Weights of a small GPT-style language model, trained from scratch on English Wikipedia.
Training: a variant of SOAP for these matrices, 505M tokens.
Each number is 500 + 40 x the weight over its row's rms, rounded and kept within 0 to 999. Layers, rows and columns count from 0. Numbers have three digits each. The size before them is the row's rms in percent of the matrix's.

# layer 3 attention key, 128x256, rms 0.436, rows 0-99, columns 0-63
097:485541509579532444576563574611535509483506517505503540480506497584458513558461507489484485504520516571468494478522504466458480537553437497523531462529508509497488452474507524544486491529496454
106:509410487483513476535461530455510449462451525552514524492497513493476463553517497438497513595572479615499522517497478582475463523466522469463507548522489499569498546510552454491530446548476430
099:509504547510519559490537527448502512520477552518467515465529546489504483517470485504495528531509531462466541503546554537468525438442504503499412529549487537393559517462495483544580510491517569
109:459506442532458561503550484509489505523442454470547493552560468513552435559479516489457511464559580518433443493443549509500474523485503472458477491470488474368509413508480550524512529489472456
099:523554514486478444546421503590469542506489518502453578477452505499510563504575565490525514563490456485499501456453508538550440553501439486439413459539582439456440480511486501510514542523499511
090:452463567580445444579509488505470476514470469470462440533439531587530478467503555588522493531451461513485501524467524460431467530503516542504500462514540483527565520485487460532538471544516492
096:499509484469504448446486491511525580464472468482414501461497541498480546451493470502488496526510490537494491562589480464443427516470599455570456529541477479532526575434529510471441523478478483
104:428507433551420518492487480543539457537496508481518539519419484513435466450529462483469485617549475504463545540484454524515508487365523522487465467486524499528448470516520488558479514498399488
103:457488483543514475475533554482471465444482521579450503487516515467549427465537467532522529501558482492549462523515506510459455435514553542511497515526484449448507577499479523471463554448514563
093:473469487355488602562495517571459486474501517492462488503451505494504450524537584505456490457471464507434483469542461474495497513539512521509481540488464509473485513515468552453576490519462479
102:515468496503416542522422482553471567534502474539524498500415488553519413524508461499475488393462467517505528558473518497541424552486521499529475524512483507546537573511408476497513500534466525
099:514564511552505508519526475494579645462480435505468440425503484451501460477503496495453481598527473450518513501545546516524531448455499505480390457539434436550471498560520559507540472530540497
100:490548646568482589463522523524543562488475498486543454503467471502535534522539516515510420521541505496527544532587507503506502507458473487441513599526528559529568498543485472483541531522538514
101:496544452548516518493469601397491536553416534474505433515507553449512511485465558547499515491549532564432490570522432450545519502494470396463568580472505465564489468467582482501449555540495488
107:496406474494542513515495585467523481454550462422539551562493509497496503470478441431555500460507451492476492511503504495583483489475515519455498499564451565457521475552407510533426524426577480
093:448475528469481553552536558440497450430497509549508529524414493532442522560548524412549533484457568476525558486417481509478500484503548489571487585429506453540537490515543469441540524501476474
094:517497494508503514538488474528512458528462564470540465457494542533566461561525480467428505489569565512499494530496541536484528485468515400503521503550458514472421503520453559501515493500529450
109:530461491569507413452508527509477477545504461504485524544490466483530459447550448472422499527447563438457474426503512529480518462428457505418475483495465504527468543517511526453462521536475505
088:529432538489503559530573487513474486489548579445519455504493458429462450523497491533507482466539475550584607495452533504493510540424465513496604587488483432584447497434531477491484528489498507
097:451576548487538498554521570498514458491485465532531574496540493476439544489512453483515421538548565571485505519480574503551492557484452498602508546502508492491487412523534463471517457519494507
090:524515468514478537485550486513516535468566451529496536560540552524556544516454526441502515579451469460502474563483537534437520525488486568488532461498572503414478523449479553481478520433501495
102:472452474556489504525422465579501476524471562481488444490503437465550518485487569440398548469489490518487452475460516440595502549458506515520456543528517547535512599446556481475499417496472494
098:464489513507511516476524526506513496493518489499509481441452387516472516484488521489461488441514462518535560473554554517459514473482510573486509510467528446526456571534495459453442471515590506
102:478516525567520538526465502555533478417525501497446443503460487567538476571445548502517538496593467475501488531497490433437463499479446451591528541436451501546453515402540511555563523472437460
099:433448532549506501500478487457482571472546532471465435506486468505494553539485509526415451554448450462512525485421573493535433505486444476474476510519511539473571513462442481471519434454505480
092:499469534535467528500497466549486487481484531526521532446512503497490498531480553602516485519501457477545551518534538510495500473529478498441501476500482502482405499485601521523534569469552424
099:540466484471445539577455521495495482453489546499492443579499516513466448480519451576422409489460425477497502480569516508459512500485516555508533504523543431511500482487484561568525503460566438
096:472440540487553537562459488578442501487537517516619528462504460466507474509579483562528439535513530518441558502490499479515454543444552472526515525500501479541525516491554515488499523479490535
113:521518494517478496480580445551541430468432496500485591510575453477505459505540475462465482506485498477564415432527485479500464490513538517476485505453502481482479509420560440507515498476566507
096:497511556528547524550450530468491489500520508457460469477523468517517554496459512500539441547526505543507503523525446444511439523505465535531472485501535508446565539512491600527459579389481529
104:454540494518451526559510618495487527475452533547395530511552520448502468465472485473484453452524465460501502482470509463452457448504521517494585482541546457438483511543457543503555445525574586
099:487545517520510471535504488502488529501493485492510517470471588522492550491481517452510505501565532551424522570436481473511418565569507526483552563528501495482526480467457509476487553484534498
099:449486537536482405522544468551512498510531512493440488507457508493490507511519460532530512574487446452458459494460513482469550544465484595476495538439483569503496407490523583445478479496448470
109:494452506528489478466507511567552531550434499464476470473472529533489458508549514472564549500534542497558516541596578407511494509510456493562473468530499463463543496503465408470510591492480462
096:503498429529531527431436438540497525549466481505512511527479458476551535557493452467510479498476515468543536468484470498528568560536478464459544488532559440564483488506528469495475512504524503
102:507524541442457428480530419561492520487518479439485479557461525514533492516497478504517482513530488534538471561511498475502507462522541462478523514509511463526522471476557469524549497468526501
101:433514473545536441563426550469487507461463558474441543510519491462503528484497513459493486451504540516495506489512538525496517462485514489546493544531503493503528567481492487499500457492543509
104:517509482508475510543479505511535421485473439525485509539514490534495521474446576493475480505371466545511523484497496501516505490524503528520524469491439444575513447430479523549563470449445482
095:504515466505432476425454503487480500523522506501515507485504541517474461555491511485514476502528526500492548553525429488497478493530560441493498525482494517472571538470497489462505509546452544
102:609537460483565448449586489504532534572525533563504478481572476517530513470503494513573502476493465479441513455474480583532528529550410465471527538498527457471459533537514510466469454437489495
098:469474526559450496541488500486548398486486514525491483440435500485526530449587516508506520506537480591476531506472434481500525528381549470442531549469555495582441496412474524483441499568522554
099:535501526464472540439458546468500442461472460496495477492496497578495405510537506508497515547570563456612441548507493533501511561445443529491532527451532466527505521467473515521497478496556479
099:464458526504544417527544591499512503533511522523463464522526504536510459463488585514426466519571529526445487479532521562454587509524473454456541483448546508469491449505524543412462505447436458
097:549560554451493475417516478498510541501566510496457512517511533540443517512527541551428594450471466432538457445583498524561501446531442494527575536471548560487508487449538470519428507562536526
108:427499505479492502444493539482448493517571533464475506495523449479503433474518505540563522454519419534513513410495548535510460531525545541509430500532447479501509519500522486524492495451524566
100:492565472460514531514571493522535512584510481496461448513507521436500452541545461585508516496394525540561557437559476558548522495548551482465514579438491472537430530465530510504508558487462467
099:480476504448490497505519462464583467515533511477465485513467479495507464503509464509464500540467514487544532404467561448486496513443480538512572469497502521443528560455428528558505484485471569
106:454515477479549529512512494497546453448481476525560540507466483546422504458493493428548427645561450510556507485496508460524505426514500502497524516472547468526526463491477496566386441496574571
098:501469446480488471487442565532550426527481429551496445474433489488444530533471458488432513537540469483506546554445541538578551463522486532515612487505560480506544524485450474537478538480514514
104:470549542528475405492456418512441424514448485468528535423489460562557463548514532574492457413450518444479513524551474474444482497480520489466477472484518441555511483451478513552497509626505490
102:486558485578496483454475468452493502433487560484434461509537474445462524549506416504432489550537565420461504511515498506413444471501514573475492518538496486411453484505509541537448494527434566
104:457472549504491543472541492543429562527478518477450606549477489416514526511516466532551612455464529463535478566474459559500481497528476513488513517536567505470555486538533454538503525402514505
102:479507545501476497466434459554462567475523553459509509481508489484508549461476500506466469509495457445500491551548490556529537488606481544475511499522488512442486461489541450565517480553506549
103:450454523485471482508484445532499507502499486481469441461455520514507485480517449523427401497472550560474479480472530477493528515487491494507515561501429459456511485475520571574601507440440449
096:491446479491486533452554514542483508454444583482473434491537522532491508527515470444469511459529507469497502451531446490518519459575467475508473430545479520461506470547486472495544511523552455
104:558519455530515548561485580502473424418488499486537520468463423507436506470480495523460481509450468551460535512472499467582410501540490498462529493478443506429491437503439489455507499506533560
094:490492497432497574460486514541517565477517451524480502464530452580540462473510436543492493446552483520463466513449488479541509459477467485476469508506490476445554461569407503535504464514498504
098:511426572489491494475499594494466443445531477484473423503497481501487494430465533524518444400429464515531419523480504504524538440517505409516422476472492537532433499484475511479458503575470491
106:475522531534522472514524565553455507542510486438516470473482535515486536528441481520508491521473543386514417500500508456594494557484521568500533524508494516536530544525481536549514523458469435
100:505468485491485520503501467477574507447564470466533442513436522498513589473512546516456483417566501564490604548516503502535546486467531419542558531493516499552470503457517468534534466437527540
097:466448568501574518375509495536463495467521502545468542562451474558451536476523439510472543499468466499506457496449547514472556455519489577546532578500548551524498470467486536566604591510492513
093:464427523506432499572464552486530501501557548464434519486495483511515484465589495513493495474527556436500467468525510394577522492497474525462529478489614480554506461485494473466506436448480550
101:523488466561509492460548496483440462507443491445473507503491496585506551496500515489476531463403432501491569557427572501530514451559435475513511510490492499511481412483564458481484507512543488
098:463464522468518518521499504431521486485504573525509462493510513520442542457492466440517521536537537525515549466495483561543475452370388557486580429413534566467467413513425498496476514474554530
109:542519521456558465557504449549547524520439489539472459455565469477508526472471553484473464549511533477458568460555525514534518509472476453384418463483517496497540449506503509438462484532530463
096:530498515417498476534504451535558507505557516543427471448468538480506525508519511578498466394474545504488450573484501489450456493488513468473491441567419503434535568519446507553468429535493456
102:483473489486416494544525459450472459501536501469478434477503468543522514540458496562522425480510519501407547531472543580539433568467533548489504497543560517453444507415470512501496485407437488
096:442457497502512485564524485491519489520425562540532505463485452513509480550552494468454498495528542538540514480496546475473523567518464576545486448488547442523483596487528565491441554509592518
095:507554596458502516469452541437502484541451544498382497503431499513554460498504405528498467534461473479535511496504555494452484554525538481531533533487499516462489571577493478528509514505442461
101:533539472565468529509526575475491504509465552500547565595549477497490554447438519497457445502468519513523496458470540551476534466496498511460516492499552566454482407507531535446424546473569479
109:500459512532464532511441577486470495479545532529515478524516481467474516471527542371529501526550516511528538484536473490497494441515511423466524460483443544401458517516477521490537410511518472
105:497553452533440445516496508402456554609525487471505546509476500579476503527525564491474498535432534447530495489549488468446488447518475479513524532490543453498468523484535476496421504488514461
106:491482504476569498560492547529467455492532510534582501515513570491487490476545509448515467499476493490525440490568503476536528442569488505513464505561513538465487517544544538425502527437422474
102:563480500464432439473460479446489543452466487507493503529428558490495491472493535544506507518546448499480509538515493527477499470518566542480541480479423476575470608484517525611549473488526486
098:491511496566470507519474433511470590451473497490592483475495509433575441489461536554514551429520509560397415507564500448530454538493455573526498576501462546493521541524513547585497503505492569
093:525495501520451504456470497518496512577533509537490590539492464531453453537545531501513448488548501465477479405540518564536504464501566511479501578551446525427474528538540491507498502470433523
102:505481576465527423496462476462592510444445527502548532552524553564496489455511394403524433464502496497545462502539547573436478562513464479423432584529508453469512486511468409429504482486458532
094:445533503559544465509439462442490442473490495497481488508458496585508467482501440458508490531476475542536505493520535499552510524484524533558461477503505486583435542476500492496492461505464514
095:430544507476495503544500538517460457429499460522446505496558435515503557486460519463522495533592525539466502494559580547457508462520548467514507531456511531539501500535450478488470514591460511
103:428530507582433576456515480533449493470424539465514475532443439490455532539555475514523494446437467446435547499546516413482483467489528537495479535428449478577564525485536511502547518502478465
092:552501509479398520537477569486540526518479467465479459466549473470513527542549545458441565527490474499491462513507499542530471469507525434528533534534442530459448477458496497499588480475494514
096:452482513487469517500466552431491511497461536479517451500450475496473562466454451501611506532568467467475581498533534528459559570480542476490537561505437432527537471496545466524454514518580512
095:544471477598476541528491541496440471506495578494458559520456586498433498430440388515444455567494442462517511521565458448520483531486538453536547442475484500549521497508439461523496513494448476
105:510498499392496473471544467464553481517501502513495553532537546503567486524498509420520451465471484549541515525521511522556490494536419491492497490514499449492437456528498567574528511473407507
099:523451474501528491581556517533531499466452536536493491485484527525550512514476508506542477502456429480499406479536527579505491457527498484543386531496512512485500593497451519516507484535494476
097:518399443546521455447524595463438568440494536477486484489506448449438462444501528457412533474524461575540516496499487554498467465493518446499473469470491521527494385537532427510487500523498512
103:498511553476543573526508420509523523612546423531482555508459498446495444513529489524482557521516566468540502490490564550592517533528492536505441504441460522454519511505415485455485579458566517
099:532463544437496554509512453468512534511514557518521521489377579486494461476455551545492458460475493491527547434482468507517475499424517522486485437540524522530480468570486464471531501514463571
099:609506468463500517483533462530502480555526509510509437468473442506571439522471446544471505514484483537489500460564570530472538441514525522459487486535542553555528564473494492477534431528423469
093:488464545485475510461489507498397584557523510473583491540489502466514494506528512531516574556463506516439488465471446514530475506513601462561480556504573511578508507479458496553472527553545499
104:481518480520483497536516489530500485547447482548487495555510431468562586508499573524410438485501543449540561457501556482532483489468451512487451441505472481493480479423473570517471490503482526
098:360544466529573504486486520504521528435456515515525463451498502537491451471458539533608439502552507518518476555550502465495465553570560569549495537496495487562560487496502551470550528445500449
105:491493536510568495450605452525477463455415470520485473494436512516502483496512456501488565485584527616490427525530477466541470516547482511502509521428468555527537402549515550575491509512480412
100:470525530491465479463499553472508536541430537464510470508472446493523533521435536464479529514422497504464502447486522496485485492563484505490511441520524498442467466494475526478501502429526470
102:539524468438496496554477517502590514571472446482515551522519572533493609489482526504547501543416503552532523553483447486488549526520493472530528570421493479530492525576488531519557465502584457
095:530531519499439550480538454584549457517513475517492519509491598480530540492538442463494478510495530488469521479485522496464467427466506540585489510512463484482503574488536495531420491517441494
092:502510461502511489450498528488483485525523474550478511501523526532537513464504594518461483561468499537482516536500549551440462542449548466557539543494481481528494491449430506511535494514574389
103:481512499489528495506515449471589524579470478540502492509555517507462526523528536459598464445480623487520459451559511474611529548505519465551522577525503531568505484530505549506462474452572529
107:539477460470461520463500494569556551503519513523461466479489531511492577512522551469522514477477445492511571480451497536505410507573475499473511561488525445549473546544482454489489516555595541
103:460440497533474574433466511435461504497499506519548487571505488511524477506457444516496457489458525548492497520422473518538476575496500526470431391460501505476510499541478497488626514477484501